config.yaml
intermediate_size: 3584
init: "uniform"
learning_rate: 0.00144
max_steps: 7444
Each number is 500 + 25 x the weight over its row's rms, rounded and kept within 0 to 999. Layers, rows and columns count from 0. Numbers have three digits each. The size before them is the row's rms in percent of the matrix's.

# layer 6 MLP up, 3584x448, rms 0.0626, rows 1674-1795, columns 56-111
097:538489524488471481473492495489520452459461511501511483496493514496446472527481485503523518539506518459517496463484551502511493486521476528507529486519517513499539503527
086:480496507519521487468508502497489477502520517492501478504506489551543472481475479458497502561516475505479509524494512520476489509496502506516499471512514526501520468518
094:539464518526498491494476506513532473480497521489503502528482506485464462505501537481548505518526497449475516505512523537494505485514522524508502467502480495470559542471
090:472501451495474496520559526502480490480517502488501447479464522499497465479476459497481487481513540500498537508501492485491454502581496518476518476488554520507476531441
099:543509518493521473491542510514512507469505500512487519520526526497490548509433480477518518525510532488473516493503494477505498471525503524488459456481518493500454502476
111:511500489510485516543525503446510513514496478458563516529530517499482443500496499484539498523483464510508564508493497502503489503520469500491469525535471485505498518507
101:503499442456476464474479489452541509499478490520488477507534491483503467499509520485474490476485475498492477512514493525503516499529501477460478501490463521520526517532
094:487471522518495504531470519449509522461532523476486495505501526524514514496500488502482503468538486454545494465504487524542530507495513482478484463516498521495505486465
101:501498507479526489503495516508466493456474580516536509508461557461463517495473458486519497539503484460478522490501521522488481486527511526460483486519489539458545509477
112:516497497537504536488484487503508500532496521470510509524554543517517466475537499529535457493566508515525537454477513503503506488520479536503543486519488496508430581515
090:531481528541425486521520505491489465459531494535497501539515504541492490530487491483492498492533510499488516479502472514440515507540517508490547507497463484486530474512
088:496514525528508475524481524501493487486505473475513489478515500501500485527496444492485513493504507490490541485514456537512527545513464525499518491477425488479469550530
104:485427506481521504499481491457503519535462496466508521518502522477543510520497490478483463477510496528521509498517509521485504536542497543501498468495492575502486486481
093:495464515490534481460514497483487493498493509540495444454454493489431527495514480479507464491498493475468476466530490544472516514522505507492534505521533535516494512486
096:486522486519522481528461515502459493490516477520569478548478513470504489539549515517545510504526488512463518513527459520501523541461506520484484490464481510488522526466
112:539451501532516473502519541476521487525486539484465452528470544519518473507509517507482509475524524486473536498503481528488526510500489511515496493473475499509510503469
108:509483489489486495483487488490519530472435499478501519489539537500513526478469489517522491491573495549479510504495542484477475539518511505493544515479484508517520533484
104:529501475504523534501455527496461529484496509515478504446491511497487471466486518478536537517516533494484503491498544529492518461479496478514466510481491486469517511530
101:498449494533468478528483533497503488485475467482494509524470479493491493501475485498523506477524497482532538500559539522509512572502479553502505494498471493477495458518
098:505517486454515515499519531483493539554464511486513489500514499523510474442515508449501466510509491547468512490559480506468442478487514506486504477496515532510511509538
110:489498504463534468506444520475474495550515554499547503520516564481511500481541489506496501513472536503483492452529508513487531509514488507522482502477503481525559511498
097:495476469501511493479514490485477504463479495536494486531490551436523494533498518512529496511471467482508534541538479505514490504531516503503538523481524492449528519504
096:484492462510531499516505506531466458518527575493519481515475490542433480475531491502511474509479527464502496454536485494448440503540495482515475497463489507473465536543
104:533457498495485469475497485488493542495536559526495501503484554494484505555519524493544483500536489474468444508514491510490547478515519531477466526453506544455482489463
095:501513487502488506477483492526550500507539513483514504533541474535429443498509460518495534512475535488506470462465520529505520485480484521519520514508526531496519521496
119:533527490497488505503518536482505519456490520513465512501496507521525525510507481489535481481455485501511548480514505505492500528522460530476503479509510524508500496521
091:543475469509486510478471536466478475499517501526577480524465502461475463476527442485519487495526471495552494496506475520501493480540508488449508509436471501531476515511
102:492438494525541506557494530465467512527479505483530516543523525497491531512478539450489510498516515534496515508519471513521494517468558536497494505536521547461468491536
106:524491442482553513527449591503480473484504532497505461506479525522517477486474511498506506540520508538479485477476485479464494483501518497550486459500494554556518513493
089:478535479539455461518478539540520439468481510503480543506562489507430497467497488502559474527495465448446540489530488503509479481543459492481483520515507476493534506495
078:529465493492510482459422508455497515482462530485571461486487526480494480492532463503507460468503524467510499510528509504489510524504534527458501477511500494536487486484
088:494504503528509560501510518452521505525530504476486545510506518500512499516520470503524476515481489510476482450460483501481508513489501497468483470485557512538516470482
088:535480516493489506485520524451519526477510504471482449470575523512455517520500457524506501511476529482542501482496527524511494502502493488494534470504481496490530537452
091:503484494478496518468506496457461475527516484536520473516492470525488495488522488549511512474463543475511470482521497504540481509502551536463494504530501531540460508519
103:449503511475487473515532486477489484471517506508507506493504531522536501480486463447563479501471493476520485481475485504537493502518478484499520497514488525462509524500
098:535493516506541486521513527504521501508512475453483476521481534519515513529496488501493526518511464497519510523500487495472500484529524496507514451498471543503492536476
099:500518502512511527464435497511508440494521535472503502493534483450496516491481455520503476524530504537525479498520501531518517524484512491482544516517464512483499499547
112:487511487511500503512481519443562453479530502511527501539456554496549441459507478534485524498505531488491507518489490529528479474481517493512549497481496490504479491551
107:489504484525501531451509507519521487490497549485514545540501480454522508477488532508494511488485482515513463505503478475473471471478552487479543479507479492497490542536
105:534491499515500472506513506490498541519527493481499486503466463488530466527491488450488519514518492503459498505528522522528516507491492522495481470481498490523522502474
102:532479459532477483487500506500498490496521458524509487528490526499473476493504540514518490514524493551502538537470501506448523502476472517465496493498476527506487502458
110:504557502509469483523525517501486475516482522504540529488489507486492498533491500507531507525494499431485501502517514553529486510503508514509499478476519519497498547494
110:491522462529511533494486507503536530514486471493497505507513505501522508503500492535559477473536508478541507476491477514510516523478534491509470474495472490522473526522
095:520500490497516536467541500490499480512487504501519526471525462485499504466446499487508483499474496508524535496491518542505560532479493478483510516482512518505536541543
096:557475518526496511496486515473479439560505518482534529532514504459479454507488466463499538510494464538528482511481558529489490524479523502491504503482441522523552502521
100:534406486554478483500503544449512520488477549454518508497561480487442476488502500509534507474524524521529506487485514486484480490494527507488485513504478520506510461492
114:509511475496469541500504524501505492505484558538507495510455487524482500508462499511517442514512508538464526493471542513484461465486505489524474445475491498436502524506
106:513501492544515511480503536486479502450497521507522513534465467468470533510481472518496518538484490513496476502436496549478501510493514479482542474449499511477525516490
097:498458499512461479478505498450453473536540543499521533551483484494472528483505493479493489521519508482472517493506496475508502507484469529522447486507485470463521479505
101:495523436470494525510495486473466474502516498502490499452494470469468512514531510492521477501455512508475535485560521519466477502497536510512498487485528513519535519533
097:499457540490491519472489468531504512535512499519453513491556487482495451534448486486512501489497473485512514477544485467477484513508453541526490515504489536497518488524
099:513445482491498485541506507470489510479511519493488509520509515488489508536471522494496483519504446549468438528488486502529466517491503554493491506492539528487507522500
095:530493532476511487501486479529511527491517520523499521551547498517485501475469541438487519480477492506496520458513545517492465498491470523475504499560472493503477522500
107:508495473472501558485500462493511494493490527511531495472476467465523469498483516493526491476518533540458477543501532495502463516496511549553488480500483509469486457506
087:500485474507474548524482521431515538474517536504519483508477491483460507515494497481486453526499537507527512480505522492498523498538510512456514497531496502535488502526
104:489436523511538468487501535510462523483493487509561514522498542508471516487515490507499497505564502469474502488508501518486516486519505547450474482479488523539491505466
097:482508507482496512511482540511500490486498501494506472525505522465530433485490505485496498549500444496494494534529510541533526502528518519524519504518511537477515520524
099:520491491490494492495472529472491521447498483532493419473451494526521539560487510479496503496475518500503483498456522535485508534504519520505515488486549522493525503508
105:478482460521442498527485513475482493534529546510508501487482495468497507519470487425476422482525455484495508489486512505515483495481521523462497501513516543520519507494
097:520512509532480482469505525456543505484520548468506498537499551534533472476463519476486508543533489476489532493501509541452517472515524515466533464479515533493461495502
094:547480515511490494557519482506532500526532512511512478521538520493498533522481467450535455505498489508488523523507496504493497490498482502537483504477525494483487526501
108:495510516493444545514466531456515506500474469466509472506479526525490511447447510526532511479423511494499483441510529556501479504523566536496491499526473494510486523541
097:488492498526515475491502501487469476485513483510501475502516483496538480524468509527508488511533467505471527500479515509494524507511447474498488516482492510500500570541
112:521500526503504484517538506433527470458510535486506482468507547477477491530498475499473537478524511522480468499478511473465471500542486527506492503452537498532520506467
096:488506543483507518474552556506489454516507470509487480521470524474504479538486513476517458499539463496470459499521485501507536532494488513506459438498498511526545553494
105:484542456455502482478504493467476535503501499487540488470483491516470499514462514519549502497519512525476482468497513517455467507501516493504487481462518455544523505521
091:490486470503475442506518477502485485513504515476514485506497540480500484524540473524519531491510522464480494515486511519497499535493506538481539539516490487482500508526
093:497488520518486556444487522500497508489475530528549504478514502494473483486510481506511509496484531506504490427534513512531518470525527537530506476489478504511523545462
101:484509473521476495475485503500497512507482500524492520516519501481478460481439481515485480501521456507481519509539468500474467500550461517530495508500503521513505527492
105:434520500511535543480483513493512494502485477496505487490466465513513504506498536495494471525456504478503513505539505475477500567500499511503538492491462523543499487542
103:498508483498523465511553497512475498508516524498561510509469477525506458539467466478525526486516428521509493490489474528484477502491492483482548485519482486487473508500
115:530490473504520472467511542526483485500488522487491494510503527537507480515454467458507480501508476534534480487540510545499487511545499500492491503530491478514476502528
086:495477506519524476523507507488505486491509506456503484556503496494443514522500492484489532495473500491521531481514518494466484450526465505479516446483544547499499526489
094:508451537484525496500487532470458445505494487488472451525491537503488477488519477534510504529516472494466538494525474509575503533519476493472474468520460507522466520472
118:535511495515554504480481518456525454534524545489484494540478502481481509525440519466495500490492507479498470501506504492468472487480482556504513455488476505515500515480
103:493489515502519456517473497490488545469547477460508481537551540502500517554456478472520502504531527465478490510464530489517519505505529492506514489510506514487495522470
103:487513521495494498540503488504516481487464499509511505538516519472509458545488461528499458543488467511495515477485481475535490468486476508490559477444478506474498486509
088:493449477509519533469520488507474504500482533488506481476535514510513511511494470498501522480507496490558524483497486510476508494521475484462514532525478525514546514457
092:526477479482513516480502542515483535467456524500520484504505486542488492523484478531535507515563471461514539479522493469482484507480485543555480461490507486507460488515
114:504462538556519474501503495491428529489497514480538522511473511491486479485486486501509505500500486506485502487511548488475460563520477528500491481455483519546501478450
093:545485498550513485504555525477488469499519483494522523504479497507517484470500474472502471507499499487473515486504517557494531520493526512488449468469497450511490514490
091:493480499496493501458508512484509533518422511453486506456482488493476529502478491512510495477484517465490493522533506512516500545512526533498507517495508514548481509456
100:497508510517525475452515478519516491507521486486502492529528566531446514501499480493529589501536469496493533466508486546492498530515494448477463482459502533475513494489
102:529461489524500490513521543443472462515509522472539499506500524480484438483484454490497523544508542484485517526488461494507532494472512490487517514516468511525526531495
092:548486476534511481458490495481496514508528557448522483484505518530529492462467475513515451501515487471487506502512515479505478499507485508517486426463501486484496494482
097:498475529515457489528506525523472470481488496510545506484505518521500510504442513471514524586515559468511485475537523518494544522491505513476492459500502522480475493514
112:508514522508531545517560507474478520527522499479543486487474490516501494571463509475495501546483484458536493520529520506487533527501517480503466491525504507482502486472
112:510522480473527502490481504497474494520530485496521451504490526488538502514511495488480519515513503527537457516521504526486504530508450519549460491458497534516482499508
094:509494506482470491476466516459549501496492505518526476500506523482519504511527539511520481511504470505502517477508509492503537534512537545523429470499482547460484494515
088:557488497503487474563484518517486514514531507495488539521452528565500536503527500517482506527486478454519532458516508521493495499568544528512479459510465491496476498475
081:514504497528462500512486548478471508441538492496543471499526517513517510501504500486490489482449504502475494538492500507432523524508486498472486520517503439563498486510
102:486495508501477546512481522501469517537503489519517491499533496496470465492493517471495525484477480513481532497525489447504520505462514485522483506475483532468516500548
102:488508492516512531472505499430489475509483506505516493495529483503461446457510506509542508541533480462475478540495534544548513480472509485488515468449496513516547494535
103:469470472496528484481503476521513520520479506538480502500551510482496500524495483468530499486523517475470515503541476478454479514491502485455539508479507483509515530478
086:513514495477529519495544510494521506509475514470485517546504488471500512504515503515507478533520497481508519422467511561500516503487484503508542493502512555508508493511
109:476498476505455444524483497511482496511475482457493463494502506486527494500524514470461484467476497506475510493496487495468499513481510523499498502474511464492558521502
101:535483475532471447519496485488488478517514484484518495540535507501490482517502509465503489530506484519511524457530446520490446480489525539503522529487507537513533529494
088:516536472525490515537537578480474480445493504521521483483501563471479524512494480516508503490493494462512515471540510518505493476516490475482494477463436509510479521505
097:545471492537509489471508549495484474506493488450521489539495536541512485466483503520515512512499492441469529516528527509461481499508503558466541483485463514442491475513
116:499521530509496485466519541451502500526540476535494493481496513511513465489490514494513538542521469481497494513476517531485524470460476516491488468478504464487526547508
092:517436517522505449535496539504489427513487495511496468505499531507513517488515521494523545524556456492484508486535505512498528503494489479484489512534512528511481494513
097:508501486493513497497505489478519508496487513520506466456509523469506445488463479524513491487498482496472482466515507466482470463484497514495545526450507519496544514515
105:537489436508496494490507517517438516493550527472572470495526501455486477532497444534531535460438455502486527504520530518525488517499514470514493492499500510474487490515
103:478510473466515499475504533497498524474523505502540486489506512495544504536462527486498520497502505493500497498528506521489518496544510485471514454489507508541508507461
106:498473521536489507498508484500472542488500488464548499480511514503529472485482484506562507498499483507499495420486483523518528479491537475512531476485529489488493525459
095:507459466484533495518505530470490506474435499514489495560518510514501468479476501503487504551516491507509487509495525494508489549481517523496530511480523513503524474481
089:515496505451482520466531527514548487459457475461521514542503500482469527529482505472509491520470483444534534479497454513464506478536515538446485496488475482464518526461
112:516475503515465493543511529491475504515504491493486514488495468452519519501508521475561521464473479535552518486524504499504490493506486501514505501535531501511495482520
102:519499453489484513529518499488525529499515492542512523568488491473525486507527527492574524521449457517492494500461519518518519499463481508513508501528507463529511506505
085:547494467518507471533472488494524491464507485553516514505504517530510518508496492516494514499514513493486516486470498498524553539515469465459498519517498532484456473514
092:521494492486538512529505562518502519455535502501507501499543528532474520444486533501516458485472520495528487514492490492487486525529466525513566507482515562517543516488
103:547498461514542490507491514489481547547470499515518470495479527502493513504478513452518517489486528524491483504588498486475514503502542476501496526490513469513558508490
113:571529501545504474514514513485498525495502538492550511479491531485458528487520470478521503474454522476500514485529508598541496500508500495510513505498528494521465484450
103:505442459514496487477524505460509490478456513549488528498582502504472466487492500509528510490480454481469465512486517507544475508502538507528506515458485496535482483482
101:495517483527506504517496553502492533494481528509513466509479532464453499476478490503525474509545536502493479487495526535483501446480505560512515480427482517511460469526
096:552527475527518494542519538497503482480487483463539487508471520505439485482505486491532436503505534499478505497527453527517501463514502460489507453433504493522512513548
112:531524492502477550487518516513481496510487527523515511524436510460486491526492510492502482476521498495500522494496524516492523494509480569485457498489461466494481516470
112:507488501498486457528485526503522477539475495465492503445490512499487486503495467528528480501469541483486499460523486532479481475515494496486482506539551491534527478483
098:495485487475499473511478519457520498487488519482496444503497549512500492489496457506511523506501435454468507495504475500508522519488513479505520508493516494517544513511
096:503484461486482460505474510500484481438427520497498498495497492494495504451456510541535499493488500469476472485467554483506486501473464565451493478492540553506477511504
107:540477459509497490507483528472514528542485511468482483490506524467478452479472509488517480513484499528481519463486519574491502528473502510473523514478481512471490488498
098:496511531478537506472456502476518464485453492447559531476510477523503533429487526500471483464502520487488495486489530473506491513536476535507501508530530508526506515516
# layer 6 MLP down (transposed), 3584x448, rms 0.0571, rows 1674-1795, columns 56-111
099:535479467511511522446543509489455510498522513497465435496494517468510520477478513554473506514467477514462492438542501490462461525537477487518505542479472504491475469466
091:450489515535505474503497492509460543518507541472482501522470463533536488534558490513453501492498486526492517459479485520499491457480505518531544515539471477470527525514
096:506515498522468486485515501456501497501506546533513493529491490542496510502471498499480569474517543509563523534516455493475540494540489514435486470515515543495538520517
088:583519508523528492496500514477490480510466516455527518523511538502489537570499534494532545488528467512507466497527517527517519502437545542534498507533483497486502495506
097:471474463471477471462454503477520490520480525540520483488484468535523492479550464514512517488490534500519500520497499529507466516466466480536525545508491483495554505511
109:491480455499529457506526523528514550475518496521482488511536497478539458489473512500542490515502536497498473522482498503471460503526548508461523498481519493499490475502
099:505487494521496485541496473517492528491487486479513514455524522476481503482492510500498539495505522496503529470505515473480537455512555552553475520498500501505442476489
093:497491510476479507474502487536485493553505488512495532477477488511512512504495504519520548491533499534524531476445496508477486527494507486463556533495467475503521508490
099:438497512535492482512531543484486496486528503427446467540473469467524518500563500512512512540471437488492524562523503522576486524444483527458503479580515509493490481510
108:473494505532503536483518471518470530522473510527526456500489518462493459534529495544503493530504488515477553514509528452524481492529475457514503491501493514519518515471
092:494518515532501522512528518520506519457525488495511495495481525552547524486537501591511477527503498455516470497520508475530509540484464494535539446531493481490488497481
091:461518482558524469508509506504467523487483458505508534473485529501478497479521517526497474480482498482486474499521470507512495527512454475502510521510461470502461474504
102:422471447479514491508507499523528480550487506500514503522482447514491556512484456490487497500486509542530497492509492479483474501536508521518508491473535530518467541514
094:520528570503478453516544507508550522533476502485520474520506486542493529514498515536503497520433528481520486489521527504508478522504505534490499479526490485513528481512
097:466449481504478516517490484514485508499484463484513480516499480524474486524512486463472480488477461473545507485460508479472439506523526507517517493510537511517455467467
106:487491507458468587470496486492490453483514533447472489507518475459483499541492526514485528520505479522492497461494546511459488491452512506467543509490500508514513510522
106:504501525486505505489519524513453516480508441503523514525502471528551531510512525504542485490439527500547514448480483484478529476506505487515475485525445488493459564474
104:507495528453518504542503523491516483456533485502512497486458542492488501507502477531547439499494469512482458500426506467495529563502519427538515489507523510511505483440
101:493499485517549558474478514541490489481510497493505515495523490487530472502514510447530523522473493529491457507497514522506475515513453455503530497480467493477488455488
096:506517521517497513468483495470517469491487499510492501479484490514498515492470523535490541506519471467501491505484497542537501523462472518488465536523512496478545486521
107:489504471501475516508534476499495503445523534583480512527472494465520464528486481490500488505503470499525454506546555510491486538507468502477497571499492481522473492509
100:510523505482466501524439485457560507496492525544499552537461497496485474506510515508510517518514542496528515515537462554489534473530523455567460513503492511509506493488
097:528510548502445515468448470469528499470499453496492486510497526497522486483480529459528519492521481523503538481479515472557483469476491515512461490478459507482507485475
103:484526432537508499536484475488473561461529512505504460486479481484491505500488482485486517518521503472528512496527487485441512517497511493472509535463475451480455492490
096:517486484502519455511519526515506496479538460503509505447492505477510509493491476455487513519515470477505524534556478513507521537519533480484453472502490502473490443497
114:498522476514441490473451521510472441504493528515526456525546504551436508514496450516501456494507525510512514545513513507507484456518511516529472529465485537515523485501
089:504498490512498502488501509508518480540503514480524510511533462491502528509429521488513476490506505481495494552464545489515499498422498513493536530519508475480509505475
102:486514501526508517504472520515505482532471500495543511481528527516507511490459489479508509475528517484488519517474477532496527473532510478533545551492519519516499526515
104:461498478515472517528524448512492438494502491414503468504473515525492497459503495494511481487489493491574523497485502472469510508475478497495509480481474480528485539492
089:494496515485511522506554460469476542510531508492518448480462495477534516524490489531435519493537518479520492545462492503476526515505517528502497500506473528504469504480
087:530526481516462518490503475473538478467479530529478520518477489462528545502511475493498477469520501477486496536493517497512474489489495492483480518504514453520513518501
088:501503532470518484456500506500503552491533507511473474529458471508547502502459474515488432474473527515480512532451490530523495500512489536536483520516437473524482533494
091:508486534500506494439471510488514522484479474508535479506481510500516503492500526510479485488495528514518520509470498501527492516487485455523524495520471517514487502513
093:527527484535499501483493534528511488511502519510497581426445489426526535513531502500497472506530443513507464544482506479543537528473496459511485506499476486527506507492
105:456515489529511493541516500500528535540492466502496535439444488498460487490486461494503497465479562506505501482510511498531463482490528455494479475510494506520504530486
098:526499603502491484519477534466472476471488482473481540496504556496522493503505542509488514518503506529469539496514489519508495464498516510509482510483503507445493485485
100:464471476583502511501481491567484530507477538488487468482504538515514525431479481519458483480525481488495517516511477539481499504518498528489423456477485512504519480456
110:476509514539486510513480500483470516501470515494554520475478534501507505505500469516508502517499539507498548473517479469509479503511516511502473485497485543503507491520
108:563537514466495493521458536515471500508506554542501430503498521500512488534508522489548480527478522477492517517435482532527529520470472485548509517473444523509482502507
104:516535483505524481493485477494506517474506515518521529498479513455546503494484494559499514491525522473568570500478497448490497468548466525532534490491550465520511487506
098:455504446480471508557528470520506510493468436490493498512477505518507507427479514505474500456512477488507511535474498458508502528480458483476495516506524483535505531504
109:546475498466503469530502481503451502474450483496496513506511494513492481480481511458494499539505507525477480533532495518494489539529482509502505463488510481483473515525
108:470456495521514499457531492476510458505486459505497544465521468518502510484513498536536497472455514499470477555472500514471510505504465493499512518484528524472503527519
094:464434482450477485526465496471458477538522501480505497471520503520489533480519497544485510504472532479500502524499505517495499536507493480492509451519498521501456529502
096:514498503539535453489532538507496505530497481527489504499512479491507465485490556535459511505497542501487418520534481480483480479497468505515491484520469485513477492484
097:461488487519490514511509485514545486478450511474479465500496463532510497510502538520482463485480489499472501505481517521505493477500509488535436540502512568523482536536
111:567512490454549528496516514507487473516457474483467500526522470467501486460491512530522496528527540557489568533489521490492485486526519482504457484490489485502503499478
108:506487518481493502517471541492482511495510490467480463536525489491508474525513511455511490496512468504485526510542451480478489485509536509516499478508509506499526517468
096:497486510447503468483479530517497479546512463524528499491534458513489479512470467524495480515507505512518476504516519513503497478526493525512451472487496466512452512520
101:465468463496470503480546490481511503525454506509501460503470520454491506553471496473506453487517490522490533471477467487451544545449452533505476512524492524488546459448
098:561530468455483450459498497464478524490538512561528447517448514493494500507517470497477492518480498533533493505464494528518490516470550532519437493506493469493485560515
098:487527502529497504509485502510505484566518537515513520464497472521510502492483492484532535505488510503478499550502512507524485500523482520494499543472511462582509492472
095:529491516519484563490526514490524563479479503468456505480453514468473515558524521544472489486526530493499540515438545503481502533518506510502482493474530461506510500504
105:481474479557495498519447478504530528533486470488496529481487530510493523475457469469514515483498476470510452519516476546528486531518503479521528535479483451467551517448
089:519533497484482523534506504468499456555541520483553477517442467540477542504491523471493513491477502477514497529487514493529509523500507476542489480511475563498515529532
102:490529523488449497506516489489497507521489464488464529516490464500490486538459507458507467552454463513546512486468517515524438452480454476488512503541492498497511525496
097:496527508513516516500474488529508491520514489498516504529470506523515494463503506477504514435534473526518478489470512444490500477464511512458524471489461478540463496515
098:550463526507497499494533511511520473543478486505443479504488484485500503522502522492479530480531539498486491483507507483534500514471477496495494528490487526504468551535
104:474528504490520487481499511501489494529480506512526537490488464487505487465548501507469509492492554509513502528514473508503498486499482488544496532457483483514506465499
096:514544532461486524496507466527541491512513499535520532546490499520500514518498485493483520512495507507494489440501524545492462493492517515490500504495473453477516475496
096:524477522456557512470515534528506519497521501482472500492528458515475499501511540482493472536493527507522543502473507508487471473505473471506511481497506504463496526518
109:515503553527508446493519515509506531486468505533509488556460500505491476553483497480524539511482498490544507500528535505475510517535483536500477482505522503533495472486
095:490501532513489464469509504495522493533496463492495471476528494520495499485496487511544506490519494517548519495506470481490516434492516492486482510497486524508538453500
110:510518513470540524431481540517509511545471484487498488481527573520529487500487507532485505480476493539478511504533487479434505528488468498504517456495498514504542520507
099:533498477509495499522495511478489504493442525519496463483496528463493503479475520467479509502486495453501550532511524465477486447468488486530458507503490487447515499523
105:484522468489507479524517486531509510481503490525480477484531514474476528519491511516513490447541499507513497531503504517512503480492465479539501498463495500485457484512
096:521485477480459500509514475509472496496520484502538528527480475486486502509497498534496498485511530495499518501496495484488503448522532548453514506463516478537483483503
095:551529481547522489481497522486503499537469505542484491494495508478473494492511522522489512506479481510509504521460508522555513476523450490495472521497492525493449486505
100:487504440505470459513502502492480495494501512532461538502538499543497471455513470506471452459449541517510493545482511455494518475465481513467505523534523490528487504498
103:539535476511527471518533510477521499524519528471482500465470471493533503474484516524523500455468521539532532524548508492516504513507536524485520485520511513507483485495
102:485506471487492476479504505508517456504485512471505512502524514510535524515493478510473491534522483509542499453489518479529491499493505474510553500525471507522496489479
111:491504496495494466513515525483522475512491510476536491483499496468538527515534506504482447516468518506501509490510461466493480510491476539515503475480523536518534526523
088:494520498520493522473491485488480487512498517532482484498494482483528525526518548554490477514502457482467499525461511525488495526475480525528499505488528506532531473472
094:460497547559491509452519488503491488484540491481493489471552460457526476538527495510479488513477485536526509534533489493466491476481503498492473495494491471521521489520
116:535515495456532552519478507529517558527494474465521540524468440560477486469505478462523501519479425569481547519485478499471441540518490541498521507487491474499457470471
098:472477463518483493485497505494536453468480463490496506470490459512472477531512542461517506513485516437460486409523518508519501489488532459487503511502506558485489500470
105:521536523503491486464480436502493486498505511492486519529539499523461498510465515518517493473565487472506472521557494528488510510493534502501496487547540483522501536526
087:549520515526510440530470502502489518480511489545472505493498501488543525486484489518479513510458477577504558495487483538517492467471484538515494498455510514528491550553
097:480492467538508534505482499507507493489515501516452483495505495527486521443519519457518461501452496536500481514500537525493508502514497495482511533518494502469530509464
115:492498524538479494515529484529474493513477515482516493575531525490530501510505479497470491464522480524524502494423494541539512524509487524469514476501496520447538537491
093:481489516518503508528465490503519510525482489461502514575508485471458492488453515500489473462502502533518475512486506458479515510481532488531524539499502565531508475504
094:505526511524525526505473485491469482478487503495486483496477546537517485470506533520527464525486484507503459493526499436483498510492458518490523498516486495494505481518
100:498514475494498524508511531515533492514477459512477504452513460479469522461490502513511507495535483433526497512465510458471512557536518515490489506514499489527509530515
096:479529500544516461517486509514526479489496479469507489462478504474477512512469521516475524488465487489499527468501479428529518490504520473491491485524517480489512478441
095:561475533469529527505505494504463503473493505491473499484496496486501511508528498481519498481517513455536478512483514474525546502484514465488517523451519521516471519491
097:538560504535513489517484453491513491494437506473464527517601458480486536494496513430569492472496517479517494498526478521538466510547534475512487500504507531487503464541
110:466518517499500508467490503486517522497501468504527506533538513481443493495469517524498493467521530498463454490473463441503494461505455518474485511453480499499524553507
110:477482520478518538467485490512490498527488513511516497515524528516480520491460515500459515476504534481535477508470487463506544522508486502491471503542515529536509535477
096:497506488485521483499513531482496484512509480499504555491500441514489542482504471540468478498432508528504491526519474488497458498512480571473505488476500474468468539492
092:497501466524482489492504514492495486511538499510481484505523506496531514525490539535524501540531494547484502497490506516548515515492501528518508491467481499458479483548
087:462476489541498508463537473467466590486543504523475518541477503515495520467510532493500472499463499465482463475549481508510474514483477468455519496493476539464462511487
098:513512465494485512469520506469477493506478489526463483463505493522527511470489502507505485466500485479496500547509523495499512464492513480506520487539529512498490468493
099:483523484517491499492513476491488491496497479481501518489508449481503522551491476478524472479430477528437494458524508470496490483475538479525481494517559473470494497508
103:511474502480510541500481520487512513551506537461463482476512532539512511513475533524503513519495510527478486523507547490503521527522500499513534461488498511472455463535
088:497493482479501505455497519500473530519536530533508508536457470498544537502518491515507520501472519514498495497501478548567479487503499527559467470463491518474464488517
107:521485495532492487505472551522518468477494521537493504501557455475504493496543504459470476480547472459489504522457492542544482467493504510490451538486527526508486480507
103:502525500492486512529501548498471497509492501512512471483450533518485499509532482543506489501491491463515526458503478530546509559493513497508563461499498504462516477465
094:512498493470473500442524528461539471465493552493498504561495483488478508520463496520501473536507518484506517541475489517489504519462492507522471548487501518531518479494
097:507514496461492503522500479532520490548501478535494527562489504494493481490475455518468486507461512510504494486499532526512456478503494488514503530524466454469482472458
112:567514491531522493502504520500510503520514504510522479504486538507455480484471506505528526505481469495531493485473523543485489474472521521494500492503508480497456456509
089:524526502461494533479532476476485508480508514496567530508486466451489516489536486536453475518444538507523499510472514502472497499497527510505538493480506522486525512468
099:482503487538506484467532510520466474537536490520461514506497499491503550538527537497525483468497525492500478515486489489496552455464504492523521454572493510483488531492
102:471506462500506528488491523500517511496487531498461520478505504507501506479536507515476524490506474481525520521446537495519542490458514473457461516502475489507513516464
100:495484476438521529455481485493525485509496532466456490513528480499467489477514514476483487485490506490510508505538478511518438470467496471471477497490526488523513515538
105:515470500541474480500489520512491505495495497523533530481491476450509532514474472492536500528522516457484527523508506501521521586485538512497486506490525491525512545493
097:477527490495480521513478515468439521481484474487535521520461513509549516544441494534534538514499490524545526473490506489515534523508521498522513509472504525475518471509
097:489517519532503496481536551539496531557479508504507462480482575476524508466509489450489480567454509476442514514525513493511520529511493466473515496519538500501510487491
111:483485466450496507480515485476449491557509515495542536503467506484502519515468485502536473497524501495512477499495521507503474488502516474504550507525471537525512528522
102:518446488517506509508497483489489501478496487519455516493488507487471520502531473471498437505502516538446505510490491527496537459517533455533422483469504508526469513489
092:471493493476512487507535511487467538468512486493532474493517521480512495479495480479492482488498496494493496488480515489491469515481499514518495520514532502492547500504
093:532525517519490446533465513488522533528514489492500462513463514487494473470468486504528508519481478474493524475483522462515477484520509536502511484483502448469502508542
103:510490535507501496512481512503502492539476443423459493482474535505469533492520542500489523477531515477524480488476500500509463458475531488494482531486449486481523573507
113:446480516520439512496468510502484438438495469481519485516531471510482495520500523511467430523512477514456509523472486489492496452480456511508488470462492532481545510514
101:497514492478457560489467479528525479508559502489485480565478457517535546515511500492477462485454507518480483481492539478511476533547505487539507523458492509503478520516
099:478496514500519495479488480513529501492514485457469532501495473478475506489485503468487514503462549477516548512541513473473504515497484444436539481471487475480479555480
098:494520517486443525487523498492498509529484489535493491520489494544473479512486513489515480504520485539471506517559488520480508502513489482524458481466489460515488496511
108:431514512478530533456544455545498574514472504482517479472503523502507460497532506510530524489495518490478519468486491499498490510521505512472489493487504456508487500489
110:465476482498511516505531503487495548482509528548476478472508531528499520520488500535506474536515502503505526504449470478525465492484487481493507489509560503547468466516
100:495467530500470525530460516483447504505522495474444501465511483486491538520493447475480496477488494495529487486499513506482505476482519469475495458525500535481504473512
098:539508516436480542542493500486519509479450478468522458479511519539508525529505522498488517503523480513486504510491521508513507463548535499489496481501491492498497494501
107:510572530510507467510513514491494528474522501457495498518485515536498496512503532518486474492514489496510491512496500470531501453562512521488477495478478491502481509511
099:478549514541440451518485520485465459494495510504536516492482493458470494488469455519506507528494489458491494525520471489503494510476523535510499518452484467482514468532